From a checkpoint of a small transformer trained on Wikipedia: 121M tokens.
Each number is 128 + 24 x the weight over its row's rms, rounded and kept within 0 to 255. Layers, rows and columns count from 0. The size above them is the row's rms in percent of the matrix's.

# layer 2 MLP up, 384x96, rms 0.164, rows 16-51, columns 0-95
size [111  92 100  92  92  94 107 113 106 132 111  96 101  95  84  95 103  98  97  94  88  93 110  93 107  89 102 113  94 110  94 106 103  92  92  79]
[[120 103  99 120 133 164 120 162 129 115  94 114 107 171 179 134 130 153 123 114 106 132  91 130 164 138 130 125 108  81 129  84 134 145 142 165 160 137 110 136 137 137 112 139 167 114  90 174  92 113 166 149 148 123 108 136 160 156 119 121 117 173 100 120 103 109 129 109 132 129  99 137 113 109 124 110 144 118 161 142 132 157  75  99  82 156 159 137 121  74 141 107 150 135 143 139]
 [132 127 105 141 110 130  94 106 140 145 142 135 125 126 106 149 132 109 113 135 108  61 139  98 142 111 111 186 154 141  99 152 126  98 103 113  80 111 113 156 130 157 131 162 127 170 160 116 140 166 156 158 146  98 123 149 135 142 143 115 146 107 151 120 125 114 181 159 168 109  95 144 145 142 117 124 127 143  96 132  90 131 146  93 140 118 117 140 116 169 124 186  85 141 101 133]
 [151 122 167 131 148 111 157 142 114 116  70 128  96 146  97  98 161 132 158 150 110 129 124 104 125 103 118 135 126 138 112 142 189 133 114  90 121 104 109 121 125 144 138  79 118 135 134 127 100 182 139 120 173 130 147 116 114 146  95 127 166 195 114 105 138 110 131 163 159 131 128 170 130 119 140 110 146 139 132 143 144 119 163  86 125 148 128 131 133  82 105 137 162  96 168 129]
 [108 144 110 195 154 151 153 145 117 154 150 111 130 136  80 104 154 150 137 110 133 119 152  97 154 167 127 161 155 107 145 149  94 102 103  99 117 150 113 128  86  99 142 109 103 144 139 103 115 149 142 123 141 110 136  93 109 118 168 156 120 143 147 154 160 146 143 127  93 146  99 181 157 103  91 137 124 122 119 119  96 133 136  86 138  91 133  72 153 108 122 109 141 132 140 128]
 [ 86 100 133 101 120 126  98 117  91 104 132 189 149 168 125 115 110 124 101 101 124 126 156 122  94 132  94 121 116 156 126 121 117 166 111 117 123 142 168 105 100  97 139 131 128 129 152 177 141 114 146  86 125 130 114 124 101 145 158 135 114 133 116 105 132 142 154 123  89 150 106  92 164 149 152 122 145 136 113 143 135 135 181 116 127  86 136 137 149 113 131 141 159  48 130  91]
 [103  95  91 164 143 134 157 143 143  63 126 139 105 118 177 126 136 139 141 102 107 121 134  98 110 111 130 137 129 112 106 113 143 115 166 149 139 130 147 127  98 109 114 118 153 142 129 113 156 130  65 146 156  93  96 126  64 124 111 194 114 133 139 123 107 144 124 144 107 124 126 143 144 165 110 112 145 126 117 143 133 160 131  99 135 113 106 151 133  66 156  76 127 134 130 140]
 [ 94 189 119 124 123 146 135 146 124 127  87 148 144 151 154 148  74 120 149 114 120 135 137 128 108 132 148  89 113 116 127 121 140 146 140 149 116 121 167 139 120 175 126 154 119 109  70 125 116 165 126  69 119 128 112 136 172 102 171 135 140 108 113 156 149 138 113 160 134 151 122  59 138 154 101 150 133 139 124 123  79  92 120 143 112  98 108 123 134 129 104 107 150 100 128 156]
 [130 137  94 162 131 113 104 106 138  85 143 135 119 136 163 135 115 108 107 112 110  97 130  94 106 135 135 119 146 132 117 141 135 142 139 108 182  95  98 146 168 147  90 132 120 101 136 149 147 177 168 164 125 139  82  94 131 118 130 123 140 130 112 112 168 123 179 135 159 137 168 139 128 149 114 115 152 136 166 148 124 119 158 121 118 117  99  77 107 153  86 169 137 163 102 100]
 [135  88 145 102 139 138 121 140 155 129  99 105 139  90  85 132 151 118 130 178 106 126 142 150 142 103 140 113 137 141 122 128  94 152 152 108 128 175  99 132 144  99 172 143 119 170 145 166 123 127 152 129 125 139 106 150 112 104 134 107 151 183 111 102 124 131 175 148 139 161 111 114  81 166 119 108 129 117 148 121 151  99 100 111 129 130 146 123 114 108 153 170  93  76 113  85]
 [152 117 137  99 122 156 149 151 131  85 130  78 146 150 143 157 196 119 125 121 130 119  99 113  88 102 136 163 116 137 131 135 123 100 115 134 118 165  96 167 148 108 142 104 145 114 112 122 114 180 130 105 116 104 161 110 110 163 148 173 113  99 126  96 162 107 164 102 103 122  85 125 166 117 153 153 144 143 119 130 113 156 103 114 111 161 171 119 119 148 106 124 114 103 120 108]
 [151  94 126 156 133 108 112 128 130  99 125 115 162 111  99 147 164  88 144 116 151 185 112  89 114 128 126 116 123 128  92 125 140 165 134 117  77 104 146  75 171 114 148 117 103 142 134 160 131 140  95 121 151 107 107 123 176  82 146 133 124 133 126 175 183 151 124 108 112 121 141  93 171 120 136 151 127 137 134 148 140 127 109 120 101 110 107 136 120 173 139 145 129  95  95 109]
 [133 112 154 168 135 104 118 128 131 155 116 125 142 145 104  86 149 158 107 126 134 110 134 146 144 143 155 153 144  95 127 132 142 137 129 138  98 183  51  90 136 124 133 109 144 157  94 120 115 138 123 108 116 126 112 125 131 106 111 130 125 133  96 154 137 148 103 116 164 125 160 112  96  71  79 144 105 116 134 137 105 140 154 103 145  46 117 159  99 116 146 142 114 120 151 148]
 [154 149 137  98  98 183 141 142 129 118 129 120 106 118 152 146 124 173 123 145 106 185 176 128 114 113  81 108 104 120 142 115 174 153 100 115 140 151 103 151 147  77 126  88 146 166 120 126 127 120 154 125 170 111 126  83 158 160 120 125 132 137 126 145 109 148 106 140 109 114  85 117 158 108 126 146  99 113 125 137 124 103 128 166 119 150 156 127 141  77 104 150  95 101 114 134]
 [132 117 121 169 141 106  97 118 130  90 115 129 164 128 131 109 113 123 113 106 111 123 156 157 134 128 118 161 115 126  91 115 120 130  98 108 134  84 114 166 132 137  81 122 124 119 111 126 150 175 138 185  94 115 137 116 167 105 146 143 138 109 107 120  97 208 172 134 135  96 151 154 165  97 144 148  93 128 102 113 105 101 153 113 129 160 115 145 148 129 162 162 130 136 125 151]
 [110 151 110 141 151 118 108  84  94  92 114 139 120 171 186  94 120 128 152 110 120  84 112 128 146 118 162 129 151  98 103 140 173 158 135 117 127 144  98 124 140 155 144 132 158  95 133 165 131 141 149 136 158 134 110 110 170 156  93 122 137 130 110 154 125 140 142 139 157 131 128 119 165  87  73 172 115 155 106 115 167 115 128 102 150 136 139 150 108 138  87 149 133 143 161 151]
 [131 126 127 126 118 136 133 128 117 161 127 140 130 125 150 110  89 135 116 122 152 165 129 121 116 136 153 112 134 164 108 135 110 133 130 103 131 121 131 121 122 165  96 138 134 185 112 166  88  96 119 122 112 121 116 110 140 112 137  86 102 140 135 175 112 153 128 110 125 139 132  71 186 145 132 185 117 142 129 188 132 130 127 114 102  88 149 179 154 120 102 183 162 108  87 149]
 [159 130 143 126 184 137 106 127 161 154 129  48  96  90 147 118 117 141 121 135 129 112 146 111 104 125 132 164 118 102 106 119 151 153 122 104 142 121 126 134 117 131  75 135 118 186 114 119 166 120 117 162 128 119 116  99 128  93 147  58 140 160 119 125 184 148 135 154 151 104 139 141 114 136 134 135 157 126 120  95  83 130 124 117 137 104 137 118 111 103 123 155 154 145 112 152]
 [141  79 107 130 118 158  89 149 161 180 124 160 136 121 151 118 129 123 125 136 138 107 133 148 114 149  90  79 132 114  97 130 134 116 108 154 125 110 138 138 140 133 166 143 155  69 134 169 133 167  64 152 155 154 149 126 145 124 168 105 119 110 119  92 106  90 119 135  91 111  94 140 151 129  99 124  88 109 118 133 119 145 115 141 126 114 170 142 142 132 166 163 108 139 133 117]
 [102 127 136  93 130 168 136 145  61  81 123 151 135 128 152 154  99 116 115 120  89 122  84 105 145 140 152 127 107 128 131 116 143 146 104 137 181 104 168 120  92 147 144 156 113 125 119 163  98 142 153 145 117 108  99 158 158 150 109 156 113 157 105 144 154 187 143 165 158 151 125 107 156 113 155  91 105 142 138 140 134 109 160 139 116 120 131 119 115 130 140 103  93 102 128 108]
 [118 130 171  95  97 125 140  79 111 106 139 150 111 102 108 114 110 113 132 128 143 127  73 135 129 107 101 117 141 111  96 146 123 127 143 119 119 127 107 181  89 153 128 135 114 160 135 160 188 147 137  97 127 112 101  96 114 147 114 167 165 126 128 158 134 162 134 108 121 127 105 135 139 108 150 170 133 152 133 126  95  82 140 101 127 120 128 138 117 178 128 140  59 114 141  92]
 [132 119 122 108 135 126  95 145 129 119 104  96 169 119 169 164 185 108 172  92 114 162 104 106 104 132 120 129 152 146 143 141 138 120  95 159 156 108  88 112 144 149 109 144 111 124 128 164 136 137 131 147 127 119 111 157 132 123 161 144 108  78 159  81 157 149 166 106 144 103 158 145  80 142 174 114 122  81 125  97 116 145 106 122 105 105 155 127  99 116 134 114 131 100 128 111]
 [114 119 143 132 113 127  99 106 119 112 135  99  95 134 116 125 149 218 157 119 118 142  96 112  91 154 166 117 125 124 156 150 150 129 111 109 122 115 103 127 137  99 156 141 156 134  97 119  85 113 106 142 120 142 124  86  76 145 128 143 192 118 151 136  95 151 143 122 122 101 145 125 124 133  74 119 167 113 104 146 130 108 144 147 113  93 154 159 113 116 134 173 118 115 121 100]
 [117 116 121 152 173 106 117  99 147 111 127 146 138 145 140 148 143  94 139 153 160 114 121 135 136 107 128  94 154 103 129 116 136 115 150 124 125 154 123  94 112 125  98 135 120 123  89 126 138 119 134  96 110 158 128  57 146 115 111 124 157 123 103 120 161 132 111 107 138 152 111 117 137 135 133 215 103 152 136 159 100  61 104  98 118 145  89 161 120 131 117 131  82  85 128 142]
 [ 59 135  79 129 107  76 127 134 112 126 117 108 154 102 139 139 112 137 110 122  95 148 150 127 103 130 108 126 146 144 162 132 136 142  98 153 134 160 143 123 135 118  89  88 116  99 103 156 144 121 139 121 140 108 128 141 106 175 128  99 164 116 113 124 144 117 136 147 107 179 173 142 111 126 126 107 122 150  99 154 132 149 195  94 155 119 165 114  88 151  92 131 136 128 156 143]
 [189  97 136  81 151 118 133 100 138 144 125 136 112 151 142 143 110 163 100 147 128  66 128 152 102 106 106 160 132 153  91 153 118 153 121 103 150 131 106 126 123 144 125 130  86 138 114 150 163 149 159 138 148 109 127 124 124 132 132  90 160 133 119 112 138 130  90 139 157 139 104 105 131  94 142 171 141 132 149 118 120 124 195 161 107 147 104 101 106 133 176 108 151 131  93 101]
 [110 139  96 119 123 106 137 146 152 161 163 129 112 132  83 148 134 124 113 153  89 134 131 117 107 154 140 183 127 135 164 109 150 134 172 121 162 142  77 152 140 135 129 107 105  75 135 151 154 146 139 146 105 118 167 109 151 115  84 104 164 111 139  74 129  69 156 141 125 149 118 149 131 172 163 111 129 131 141 137 111 109  98 125 107  92 125 142 119 115 154 144 103 139 104 130]
 [118 117 107 121 161 104 120 134 152 103 149 103 137 163 113 138 108 116 138 111 142 113 101 137 100 120 142  98 148  81 126 138 111  93 131 196 162 129 170 143  99 136 117 173 122 129 142  96  82 144 142 107 125  79 123  72 159 139 124 134 143 162 111 108 139 114 141 114 108 135 129 148  85 144 124 113 148  98 172 149 129 125 142 140 115 139  87 118  60 108 154 137 136 148 107 137]
 [108 118 116 115 139 118 156 115 110 127 132 108 148 104 124  94 146 122 102 113  99 125 111 129  72 128 132 124 133 119  91 152 121 152 126  93 116 120  92 147 155 150 140 134 173 121 108 170 128 144 124  92 137 147  82 126  91 138 145  70 118 125 117 101 157 166 160 147 148 145 116 182 118 151 115 129 134 177 134 131 171 120 143 137 152 124 114 135 131 139 168 170 148  91 174  83]
 [151 133 121 143 149 174 118 164 114 109 138 118 154 104 134  70 119  97  84 142 147 126 133 171 121  73 143  87 127 122 124 125 147 139 156 122 143 122 140 141 123 143 138 143 150 158 100 158 102 152 151  76 106 124 110  89 151 132 125 161 134 148 128 140 126  87 148 113  73 104 134 118 129 140 128 143 165 139 118 167  87 118 144 167 135 152 186 122 103 137 140 146 100 136 136 156]
 [100  65 131 131 124 123 102 126  96 135 145 154 139 108 118 149 129 145 141 129 118 132 141 110  95 136 119 137 132 124  89 127 128 178  98 128 158 134 155 157 128  88 130 141 123 122 108  93 124 145  85  92 101 200 144 134 136  77 152 121 144 136 141 152 182 151 168 111 125 124 148  95 145 126 171 160 129 112 137 163 132 165  95 101 120 129 152 135 128 152 163 123 136 118  91 152]
 [168 126 124 119 134 113 134 134 140 156 147 117 149 125 156 100 129 110 131 118 120 116 128 113 100 155 159 163 115 125 183 167 141 150 141 171 175 141 144 123 116 161 142 165 127 113 111 124 114 138 100 170 113 144  92 117 189 122 137 135 168  96 116 104 114 102 111 118 129 116  93  89 125  70 161 150 133  92 129 170 107 127 179 111 154 115 143 131  88 111 143 103 139 118 139 138]
 [100 116  61 135 129 150 163 160 161 121 164 117 136 151  98 152 109 130 124 200 158  88 104  98  92  78 119 133  93 120 140 106 129 127 123 173  98 121 134 102 159 154 150 145 136 126 143 128 109 120 126 134 141  94 131 114 101 102 173 111 108 123 134 145 132 119 114 108 125 146 139 172 182 146 142 129 146 115 164 135 133 139 124 118 135  88 145 150 132 167 143 130  98 148 136 123]
 [139 107 110 143 158 153 166 108 159 162 133 109 119 138 141 123  74 142 143 131 133 132 185 183 122 107 135 122 123 131  96 116 124 122 110 126 113  92 109 123 105 115  94 142 189  86 124 141 127 116 165 150 131  94  93 140 125  90 111  96 142 177 131 159 137 115 124 114 123 137 161 127  83  85 134 118 139 143 165 173 138 155 130 103  87 133 145 152 124 142 151 156 117 112 128 114]
 [116 118  89 123 112 100 138 125 125 119 123 149 188 104  91  95 147 133 126 151 113 102 118 153 103  92 143 117 103 130 128 138 132 160 123 145 124 145 151 128 116 132 150 107 148 141 105 126 100 124  78 128 142 106 115 106 107 128 143  70 141 107 138 104 137 123 102 155 124 150 138 125 116 212 199 138 118 136 139 147 135 101 122 113 132 138 115 153 155 140 113 180 139  91 130  73]
 [102 113  97 168 113 150 100 113 143  99 134 148 105 116 162 134 140 110 146  96 117 144 177 154 129  89 107 128  96  91  85 106 130 136 205 136 133 123 121 156 101 148 128 110 155 120 132 139 141 112  91 153 122 128 135 115 172 126 157 120 127 154  81 138 134 161 135 123  95 130 137 128 163 108 134 183 110 135 150 123 110  84 152  78 121 150 115 137 126 105 117 126 124  99  87 127]
 [117 129 118 148  99 165  86 112 116 106 129 114 134 124 124 146  68 157 138 129 111 162 158 142 146 133 149 116 143 158 118 117 121 122 158 138 142 125 126 160 145  52 167 140 127 178 136 173 132 135 119 173 111 126 127 114 102 120 137  90 151 121 150 123 131 142 144 149 140 124 121 145 145 106  98  95 115  94 144  85 181 124 113 152 110 156 143 165 118 134 101 153 131  88 154  89]]
# layer 2 MLP down (transposed), 384x96, rms 0.149, rows 16-51, columns 0-95
size [102  97  92  89  90  91 119 112  96 152  99  85  95 109  81  97  99  92 102  87  98  91  99 100 103  99  96 108  89 100  95 106  92 111  95  78]
[[145 148 126 158 107 147 150  88 187 114 139 159 148 129 120 105  88 116 146 155 124 116 149 102 111 111 115 104 150 151 110 123 111 106 180 140 125 106 132 133 119 139 131 111  95 110 162  96 175 106 139 150 142 171  93  83 135 118 118 132 106 110 183 122  97  73 130 118 110 132  97 124 114 139 148 120 127 117  96 139 125  88  80 153 138 174 102 141 144 142 144 112  96 123 122 139]
 [110 145 114 120 137 126 121 150 143 112 154 153  64 109 146 143 119 136 140  97 126 148 114 148 120 150 111  77  63 114 135 101 110 127 128 123 166  71 145 128 130 118 162 113 138  91 111 117  99  81 122 143 117 142 128 129 133 103 107 142 131 117 123 171 136 138  80 110 134 146 119 123 108 105 142 111 141 141 188  90 157 138  81 111 110 138 115 107 101 124 144  89 163 144 130  85]
 [107 169 114 139 111 130 104 122 122 129 124 104 186 140 172 149  95  93  88 135 131 151 153 193 120 122 138 149 120  93 126 124  84 135 145 146 164  97 147 105 152 137 118 150 128 138 144 111 108 131  77 134 145  79 113 139 140 134 111 127 122  97 156 177 110 134 130 117 166 107 160 130 135 132  96 158  95 124  98 129 109 148 133 181 110 117 131 115 109 173 100 124 133 156 128 114]
 [113 117 105 134  91 109  81 130 145 120 103 192 106 161 155 145 116 136 139 104 154 157 152 133 124 145 127 119 120 143 119 152 105 123 106 121 139 106 140 121 181 127  97 101 154 113 105 129 126 128 124 195 154 138 133 142 106 104 135 170 142 123 101 128 106  88  98 119 178 128 133 106 129 118  88  76 146 127 118 159 167 115 130 168 113 143 170 104 144 133 100  99 150 108 145 116]
 [ 79 158 125 144 114 143  78 139 150 120 155 128 133 127 124 137 118 134 103 136 139 167 156 122 142 138 113 132 126 151 162 121 121 118 112 119 141 151 150 101 114 154 137 110 140  97 136  98 121  76 145 160 117 121 122  99 177 117 142 138 127 132 146  99 128 165 140  49 136 150 113 130 114 133 109 120 193 103 100 121 106 159 150 105 121  83 135  79 157 113 157  82 155 129 114 139]
 [142 150 129 118 120 123 153 139 142  76 123 120 146 140  95 118  65 167 137 111  85 166 111 112 138 139 107  95 112  87 108  83 129 115 146 124 112 154 156 143 178 144 132 165 128 136 121 110 107 152 141 136 181 184 152 124 158 155 156 131  93 138 136  97 128  99 147 129 110 120 123 113 107 142 103 119 177 141 112 144 112 142 119 139 145 135 125 153  69 117 153 141 139 110 102 110]
 [139  86 131 154 107 106 140 110 117 129 115 166 126 146 134 139 136 135 157 120 119  82 142 126 126 126 106 112 111 104 115 157 164 137  92 144 138 115  80 108 128  82 119 122  91 114 116 130 137 114  99 108 125  82 102 101 135 105 132 174 121 154 110 137 153 136 181 132 179 124 173 128 162 148 128 155  74 127 163 145 147 108 131  84 105  69 108 128 109 131 135 137 138 101 151 109]
 [105 124 136 126 132 147  97 158 129 159 137 119 120  85 123 136 115 161 146 110 131 137 100  96 165 160 115 127  96 120 132 103 101 108  82 123 125 145 114 168  92 124 128 115 126 190 152 111 109  79 124 104 116 136 137 166 120 112 136 146  69 101 138 123 107 131  98 167 110  81 112 111 127 124 123 127 128  85 124 112  99  98 107 132 114  90 101 131 146 106 128  52 117 131 131 142]
 [ 72 106  76  92 117 142 143 105 154 107 115 143 105 159 154  92 114 115 158 110 144 105 104 137 134 183 151 137  51 113 128 164 127 111 108 102 127 115 142 126 104 111 104 122 158 110  85 127 107 109 105 125 131 150 105 136 110 136 132 121 141 126 176 141 163 113 133 137 170 122 145 119  96 127 138 153 142  97  77 155 125 163  90  99 119 112 128 156 129 129 110 130 145 112 131 145]
 [140  89 114 123 110 117 123 144 104 114 135  62 171  89 116 150 163  82 113 155 135 168 124  84 122  98 141  86 150 127 139 172 157 139 154 129 152 110 117 167 125 129 131 136 129 132 142 105 114 161 101 111 150 118 129 124 126 131 146 110 135 138 142 116 168  94 149 131 140 124 135 176 108 130 154 102 118 156 146 119 160 123 144  92  77 125 163 149 103 124 122 160 161 134 111  81]
 [147 162 142 118 143 154 131 151  96 126 175 121  79 155 127 133 111 136 126 145 109 151 114 118 107 134 141 112 123 129 125 181 120 146 128 123 151 144 105 144 132 177 103 167 152 117 123 106  97  66 151 118 130 132 143 120 127 113 116 113 129 128  97 118  97 109 155 123 138 145 145 115 129  91 144  98 172 106 136 107 115  71 122 154 166 148 103 153 135 159 193 168 122 171 146 140]
 [142 142 125 123 120 155 104 152 153 121 151  94 135 108 150 138 103 117 140 111 150 147 135  90 150 135 142 143 133 140  93 120 125 151 122 101 135 136 172 180 123 164 127 156 110 104 150 133 158 131 153 203 120 119 165 128 117 128 138  77 125 133 172 132 117 115 115 105 132 148 131 141 146 113 130 140 170 104 138  95 199 126  99 173 119 135 102  70 118 108  92 117 136 116 152 126]
 [130 123 135  98 120 129 128 142 124 166 106  95 145 100  93 152 137 133 144 102 116 153 115 120 170 140 138 137 142 123 129 144 129  97 166 116 116  75 107 143  97 123 116  93  96 149 132 139 137  74 138 148 149 115 118 129 172 161 131 142  90 106 119  66 142 121 114 122 118 159 108 148 144 106 188 116  91 141 123 128 129 136  71 140 131 118 137 116  81 120  93 129 121 135  76  89]
 [154 112 159 145  99 136 211 108 186 117 113 131 126 161 137 131  88 124 152 152 132 130 125 108 182 140 161 138 122 136 132 129 133 141  95 129 130 123 155 132 142 151 159 142 114 154 152 152 119 141 154 131 168 156 121 131 122 163  64 130 144 117  86 132 127  93 130 106  96 148 109  86 126 161 111 115 126 111 133  97 158  99  73 133  95 136 132  98 123 136 121 136 128 118 109 118]
 [169 110 114  96 129 148 129 107 130 128 104 116 152 144 127 118 135 125 137 111 160 124 117 125  73 100 115 101 108 137 144 140 135 149  73 110 123 106 140 154 159 132 116 126  62 101 149  65 156 113 127 147 139 120 179 119  93 113 135 114 169 145 148 140 120 146 143 152  82 104 136 124 130 101 165 125 117 135 178 113 129 131  93 127  99 140  74 116 151 128 148 131 130 137  81 151]
 [129 140 125 108 126 110 126 172 119 103 167 103 122 123 133  85 160  73 118 117  57 108 144 135 125 117 113  95 146  91 153 136 121 153 135 149  90 103 121 122 104 140 106 123 138 107 150 138 103 186 179 104 163 108 120 138 140 139 121 183 128 130 158 104 132 137 102 167 124 168 133 138  75 130 113 121 116 124 163 126 154 108 149  97 152 138 133 124 118 122 151 103  94 133 131 127]
 [121 138 113 161 115 106 110 158 117  55 108 150 136 163 139  98 143 110 127 124 156 126 134 118  98 121 173 105 193 131 133 101 128 112 137 156 124 110 138 115 167 141 140 134 132 122 121 130 144 102 148 117 144 137  67 105 167 145 207 149 126  98 133 132 125 131 119 152 140 138 127 201 155 126 102 115 111 146 183 152 123 129 146 149 136 119 123 133 115 133 106 134 138 132 143 135]
 [123 179 167 130 123 105 126 146 128 102 149  83  93 109 148 165 173 120 121 119 126 128 115 119 166 140 132 141 142 116 120 140 144 187 105 138 127 105 114 104 162  99 149 123 145 120 148 151 126 105  80 159 131  85 106 152 121 124 107 116 142 117 137 112 191 149 141 127 155 157 140 123  98 110  78 130 117  97 104 103 148 133 193 107 127 129 154 121 133 124 114 102 115 112 144  84]
 [157 108 128 155 165 163 136  91 128 148 131 132 104 148 149 117 133 136 116  91 178 146 156 140 122 135  76 138 110 136 140 135 121 131 146 108  82 138  95 161 166 127 176 109 182 124 114  98 121 121 157 129 155 105 161  83  81 140 137 118 144 149 128 124 122 143 101 113 148 157 114 126 114 130 109 108 177  73 157 150 133 135 149 134 174 139 140 155 156 140 118 122 112 145  94 121]
 [128 157 114 155 169 115 105 132 181  96 119 148 115 136 114 140 140 153 138 123 115 151 122 110 156  78  98 128 119 129 128  74 166 143 114 133 142 122 173  72 104 100 143  94 111 128 100 125  94 114 102 134 150 113 122 167 165  72 112  90 144 119 147  78  94 133 123 132 119 135  90 115 123 124 111 126  96 145 102 139 122 166 134 141 161 132 145 103 102 120 140 130 111 125 131 171]
 [ 99  90 128 126 138 125 111 134 127 153 147 149 115 132 140  98 126 179 123 113 121 127 114 179 105 140 159 127 123 100  97 171 131 105 122 114 163 134 138 138  75 146 129 147 135 168 151 158 116 166 132 147 167 126 122 171  82 164 131 157 120 138 108 158 158  90 100 129 147 153 150  99 134 113 185 172 103 133 161 103 126 145  92 143 108 127 142 120 141 154 153 147 148 131 131  94]
 [137 150 113 118 110 154  92 124 135  90 142 121 132 134 180 209  76  94 117 149 111 114 155 151 154 158  98 107 132 128 115 129 122 133 168 137  96 164 126 133 128 140 134 104 121 181 156 117 135 111 156 132 131 179 133 130 106 117 111  88 106 106 162 174 136 129  99 112 134 150 116 108 117 155 146 162 121  87 132 141 119 148 159 129 141 127 127  94 105  88 113 143 140 145 111 119]
 [129 110 153  99  94 135 141 129 130 109 172  88  94 113  94 143 127  91 135  84 119 162  79 124 124 105 153 118 113 121 105 153 133 175 136 146  93 133 146 126 131 119 130 128  88 139 150 149 124 163  97 164 127 133  65 112 111 107  92 121 134 170 116 109 178 148 143 153 161 145 134 134 124 110  90 119 173 145 107  98 112 138 135 165 125 115 115 103 107 129 104  94 113 151 125 115]
 [114  84 144 120 152 124 125 120 119 149 125 138 165 156 141 173 142 104 115 165 125 124 128 150 179 118 148 131 129 102 123 121  77 116 121 127 129 145 116 102 102 128 110  69 119 143 115 118 141 117 126  71 147 137 135 114 146 133 104 116 156 141 137  94 113  97 163 116 133 199 155 119 138 142 166  97 131 101 123  72 102 142  85 113 155 130 121  72 120 114 103 148 107 119 150 133]
 [ 83 146 128 108 105 138 106 120 142 117 133 172  72 118 143 123 113  99 159 142 175 138 144 117 111 144 170 120 114 126 123  83 110 112 136 144  73 122 133 124 112 139 177 136  81 101 155 141 134 126 129 141 131 125 125 129 147 135 130 118 145 133 172 125  98 166 133 120 116 131 132 149 179 180 118 118 132 110  87 150 145 156  86 105 139  70 149 166 127 101 113 147 150 148 145 138]
 [124 160 108 127 169 156 163 100 110 104  68  75  98 166 121 116 130 145 145 116 153 138 107 149  88 107 143 101 163 173 144 119  95 142 156 158 121 138 109 162 180 156 118 125 117 145 146 150 172 113 145 135 132 150 137 122 119 110 106  82  97 140 133 114 111 118 103 119 147 124 155 138 155 144 138 171 116 117  79 134  98 106 107 133 140 150 143 141 132 167 146 121 138  99 141 128]
 [119 136 142 133 125 131 122 141 168 115 126  98 129 145 151 152 112 103 113 116 143  93 121 115 114 128 116 123  86 137 131 141 102 124 183 144  96 108 165 130 149 111 187 103 113 156 162 133 128  80  80 107 103  90 126 158 127  96 140  99 147 163 112 162 102 115 139 114 119 141 149  82 136 106 141  97  86 129 118  92 126 112 127  99 143 105 129 121 123 123 100 112 171  93 188 133]
 [113 129 147 138 129 161  91 144 117 117 133 118 157 105 192 137  83 124 148 105 161 125 120 151  73  83 132 137 102 114 147 119 112 121 123 187 132 110 118 162 111 111 155 113 129 157 152 123 112  96  83 111 121 128 143 147 113  93 135 100 119 131 138  73 140 132 169 145 172 103 130 136 135 136 147 131 101 124 157 109 113 146 141  97 120 106 112  84  90 126 143  78 124 122  99 138]
 [105 154 127 131  94 139 154 114 132 135  77 157 103  91 110 145 120 135 137  89 144 131  78 119 106 120 120  60 168 135 143 143 150  94 156 100 141 169 113 170 118 158 129 103 130 140 120 152 142 147 145 154 121 122 145 154 154 159 151 127 112 158 155  93 177 123 130 142 114 122 146 156 109 111 108 123 112 149 111  90  99 153 112 130 144 138 127 148 119 174 118  98  89 142 122  85]
 [129  99 132 150  91 152 131 144 170 112 126 148 181 151 150 137 147 115 129 131 104 136 119  87 173  88 153 142 139 150 122 136 106  84 160 163 106 148 122 142 126 128 119 128 179 121  95 111 112  82 107 143 115 115 107  92 141 127 170  94 139 109 137 125  85 120 106 128 168 150 150 156 138 117 154 120 102 144 132 116 138 120  98 136 202 132 105 132 130 116 159 154 107 164 125 139]
 [127 185 106  58 130 151 140 127 111 136 171 125 121  97 119 122  75 127 111 153 146 137  90 120 151  99 157 135 122 106 108  80  59 121  99 107 124 134 132 140 114 151 117 133 132 132 160 126 132 101 159 124 143 143 172 104 105  84 107 137 102 123 127 169 118 133 109 142 151 122 113 124 127 127  80 156 112 106 132 120 123 127 140 137 121  86 112 116 133 145 122 127  91 123 112  69]
 [125 115 145 104 117 108 163 114 113 138 155 168 135 175 159 124 104  78  88 106 128 148 144 180 127 117 141 116 110 152  93  92 134 106 134 121 144 148 122 172 117 166 150 125 138 129 144  91  91 122 146 119 136 149  93 175 119 144  87 149 103  83 124 148 120 167 135 123  99 104 142 110  85 162 141 126 146 174 111 156 119 142 114 135 180 104 110 127 134 122 118 116 116 121 128 100]
 [159 140 123 155 158 152 145 119 125 145 151 147 129 138 127 123  87 130 120 131 118 106 147 139  99 124 177 201 126 184  79 115 108 146 140 161 130 119 136  99  98 168 124  99 168 128 118 135 168  94 133 132  95 159 138 172  72 120 133 165 113 136 129 107  93  98  89 130 145 138 108 105 117 106 150 130 131 130 124 144 131 148 137 140 109 140 148 133 147 145  72 107 114 129 126 143]
 [ 80  74 100 119 138 106 102 138 117 143  97 140 171  97 115 134 125 110 134 107 150  81 111 128 133 114 113  91 174  88 141 154 150 149 135 104 115 122 149  82 122 103 107 142 143 140 128 102 102 169  91 104 136 101 109 125 126 147 123 124 138 125 106 109 148 137 170 100 116 122 132 140  87 161 109 160 117 142 166 132 108 127 130  70 129 121 142  97 123 132 132 154  98  90 122  77]
 [ 73  44 137 104 140  73 137 129 127  85 126 141 117 142  86 123 119 133 148 132 109 125 113 146 151 155 115 136 154 160 157 149 115 124  96 123 136 136 144 108 147  93 116 145 121  98 118 166 121 131 131 108 166 149 132 114 129 129 127 152 157 150 126  90 109  86 167 113 167 130 120 136 117 111 128 110 168  89 116 138 164 140  92 152 112 125 145 147  95 124 132 184 134 132 137 106]
 [108 132 130 158 174 142 144 118 113 113 137 125 112 161 138 134 148 124 135  99 113 107  77 163 109 105  93  78 110  98 155 119 123 156 113 130 146 135  79 139 132 177  99 138 161 115 142 124  96 162 137 106 127 100 141 128 180 138 140 143  91 187 150 168 150 137 156  95 137 164 134 121 122 122 137 153 107 151 139 168  98 133 138 163 108 109 145 141 109 145 126 127 124 161  89 143]]